config.toml
vocab_size = 6177
rope_base = 10000.0
attn_scale = 0.177
tie_embeddings = false
init_std_down = 0.00544
optimizer = "adam_variant"
beta1 = 0.9
doc_mask = false
Each number is 500 + 25 x the weight over its row's rms, rounded and kept within 0 to 999. Layers, rows and columns count from 0. Numbers have three digits each. The size before them is the row's rms in percent of the matrix's.

# layer 6 attention output (transposed), 192x128, rms 0.128, rows 93-95,125-127, columns 0-127
113:467531493488489527495500521491516515495503489524514472549510534488475539560510503486518445516484491560482547503434523476532540539491478502545539528470525502487496506518530476514495526484482538494471476478476525516491478529499510494475466507498544495541500510498505452491474540471476498493525474572502516530506507497471505510514506536511512526509503516507522483516492491513509460495542
102:494471492459486571513472499489514517519444519493506457498528549470487490516470490547485478540468497502527502507524509509492479536506526482473474527466471506500486544520473497468546530537504536525476482500509510510492524508493480475473476500516519492527486552504506505509515481504519516543524477524529492448488523498490478505489502513472536459498476499496522511473542461489468517538562
092:498467524504519491535521505508561449491518521487484495553507482559476526527518484475514463474506463514491500471507508523495513503527507517504453496522499517517494464533506480496496454486513535479539464498496508476497485519548514536468483532522502462488521514462503468517497488478478489534549495541468521552503478463520493521516503478525512525497481554495492514493476450478504452503535
110:493512475483478556461505513511535505499498488504480544496468549535508508521470463478523547485512539513487516472484458488485535470478503486500546460518536467496545505484497536526502492493497478518508517509560505485506489527527495462541530485459450506447548498479468507493505502515485488479489524492486536478515485507520452508490485511490471507515521452529492536504468511490552512496498
117:500497524471510566477518512504524461537477499501506475491530495488494482502466484510487462519489494525506489492504469511492471509514482451509458447533483509525493509472479504526504539516465550544491467490525498481490505487513472472499510516538483490535523541458501508494516502475532508495497510512500562474549456511512465495516465536442499443467478499528443503484531492500495493478510
111:504489482532479485508487534496510498471508487496465466557476444504533519498501518497528486496499487499504539454510491507512512514525488536446516502499514518513494484560485493484497510524498536479524505489463471509504494497501495503482479546539526494458452525481527518523489464495488467501522525477517483484473522472522535532507496463506533506520490553529503522481468514463548457528577
# layer 6 attention value, 96x128, rms 0.115, rows 62-63, columns 0-127
110:507550504540514514457521489467522464451485490509452502519481531503479507468495474497478499501544484508487488489485479483497482494426508509490477483500541499424499514521511554445466514479486464515482512504531490490508479504507479496528509497520497550472463476526515506470477502502505521481498492440467484491497486506520460461499457511514539472494559487501514488514500510515528492539511
104:494492516485521493488510527479506463525519521499559493540521465438524528535495504492457487535522493473507511502509479496501489515438510520468539486478510544507516471491526537502536518487509485488530522498489519464537531504489501497495476524507488526511489469509485487500545541499513486526519499482496474522528528523494517537473488475532452507496470517497448453506553494539521504460439
# layer 6 attention query, 192x128, rms 0.189, rows 128-132,160-164, columns 0-127
087:453505458530506518535532493537440532497494519484488498518524522487503498539485510462483473508471514524507507540501528488488476441499538550482516504469505506504503489528518501445530504509511529492495474475478477519449548524488515489498466510524499474527529501513525531501509529540489521542521562498439533477466468488527519535537499477480500492497473525491475498501524515507499492513510
079:517447500500509468512552459534529465491480508481459499496510544522489534457495502538510534508499502520526477504509532469514556482474507511518494496510453510516522484479512514478513505488488516489499526482475506522511554540508481518493518498464494556475485555526498486469535459491469511479432498492490456524540480474476511469542506502521494471482488490509474486518497514507452483484482
086:517486462502512453499526452514512503480505515449473520496521534508505536460515529510488540534468492513536495530523543495510543472486519532492468491536454492535530488500515518486533491500490520470518499500483501550517529528519499520505455529443515527489518537513487476486536474483471543528475517480490484532500480469518504514533525486502489497451472527522488469537489524492452475493487
087:511469538464496465458508462487550460493493467493504488474475503501508507448486484537519520502531524485483496455522493514506500558520470495510478500547467501485508498524512505504478521504496470496493514521530528498534466513508493488495537493467502500497496528521454483515483489508480531509444478509574454519493521531465503449527488500523485510517521510524522523518503552461482476457467
088:494511507511502514458491494513528455508512450534504473491458483489543487469472466508528476486554506462479504454510471508469485551515493462496493515488490496467480503528520483527453517494508479499480474538517506471509449460497489458465554490510497522486502476495495505540479524504520483511499498499535530493491542527451489460523461522518488511542548513507523518483522529474524508487467
129:510531502515450477460481481539476499534503471479513478518444486487529491524451502442495504513461512467511508463481496506479451464535500484462508494449429514498472493514506545482471555543512483476514494508468526503498492476499492466489502520498530493515503464507496498507478527525512525511524553506527535474480496512518534512527484461519480503518499510518495527473507536509514507470528
077:467461454479505498489515502509469511462503532492482524538493472518480543476487512509503520501547489530496518505508540497526514505480498528508498479539487458501512473498480535480504474491511546534462485459487481527480526530540475510545523515518490475478449534559501487501492463505475522501506539495514494488546493507489453494475486508440521463471505457524472493471489535508490479485545
094:496499463501509491517493497463499519519529548479480544537513496513465503466517518513479507511507487544491520507513514505531543520474495532511493472566523466524542478511470516477494451492515550525462486468494477522478492535531492507574485497479492487490476540529475503489503487520471527526496487488498473502563489495512475508471505511483528474459495462473452515554474489490484512492514
123:507500514489549497529493481465541509484490552494528507490530537507462512455539501545480490500500469505513457535533517482524554522462501521508479472557566477501519508504512470503549427495480529525484484493512477519523507526511501505522502498485495470508487535508445500489500487506468502534484449503487435526501507502512496478515524536483531494496500500482487502515506490483457495502497
093:502503551516494472510462491576506511468472447494512467475487497494557552494458492513541470509481504446484475514524496504485463485525490485472496486475444501480463506509523518501525528524486492498511485509475501471500495481498514468468521528486519502487531429459518472528479479500511458527476513483501505506463525523491510494509504533511475540523510543528516450492485519486496492509504
# layer 6 attention key, 96x128, rms 0.192, rows 64-67, columns 0-127
110:525494535461506512481472502448555471497463503545468485472476507459474495457510486577509510483512507499443481512524486531535519554513478511469489479539531494492515456498512467497496460503446491506455502545516515510479510506495481488511528474503478498499491505518495475524476451539527495520452477510500484526484507495516501477507496484488545523515528505495505483463494506464490497525527
075:505490517509480491490510509502508499501498488501487473513482508501532531547500531486478483450495461516484459554480496505478494509525525506451435515480518533509462502465495530503483544522495455482526495524507529519510504539506511515487528487498485559537487476524486475478527462464490491446503530522521562492501507491487498510482486487529518499498531459466528568511493466542523491516472
100:496508459498476492511538481547461560507518485476525498521495490529513523535479497439490497506507478489514487549478495470460486464511534476498488530444456479489450523520464502519486550505537495470514488486492494505499490512523530494484499522490501520494543478475518498497500520471459504481542538497516587492475481498465513526515492509501473480477478476511499528514490493530525509474465
092:513504482511473503529560519524480515508519526499500505512516509530494506531516524448487487509483515517566504495469514496480523475509526527524512516451465498510511552513497491510491496494544553497528494456460468480495518489516513531506474556488527498485528521496518538479476542488442492535533501508461508515523478492493531516514508515513444463464459479480467520508545493521470492479505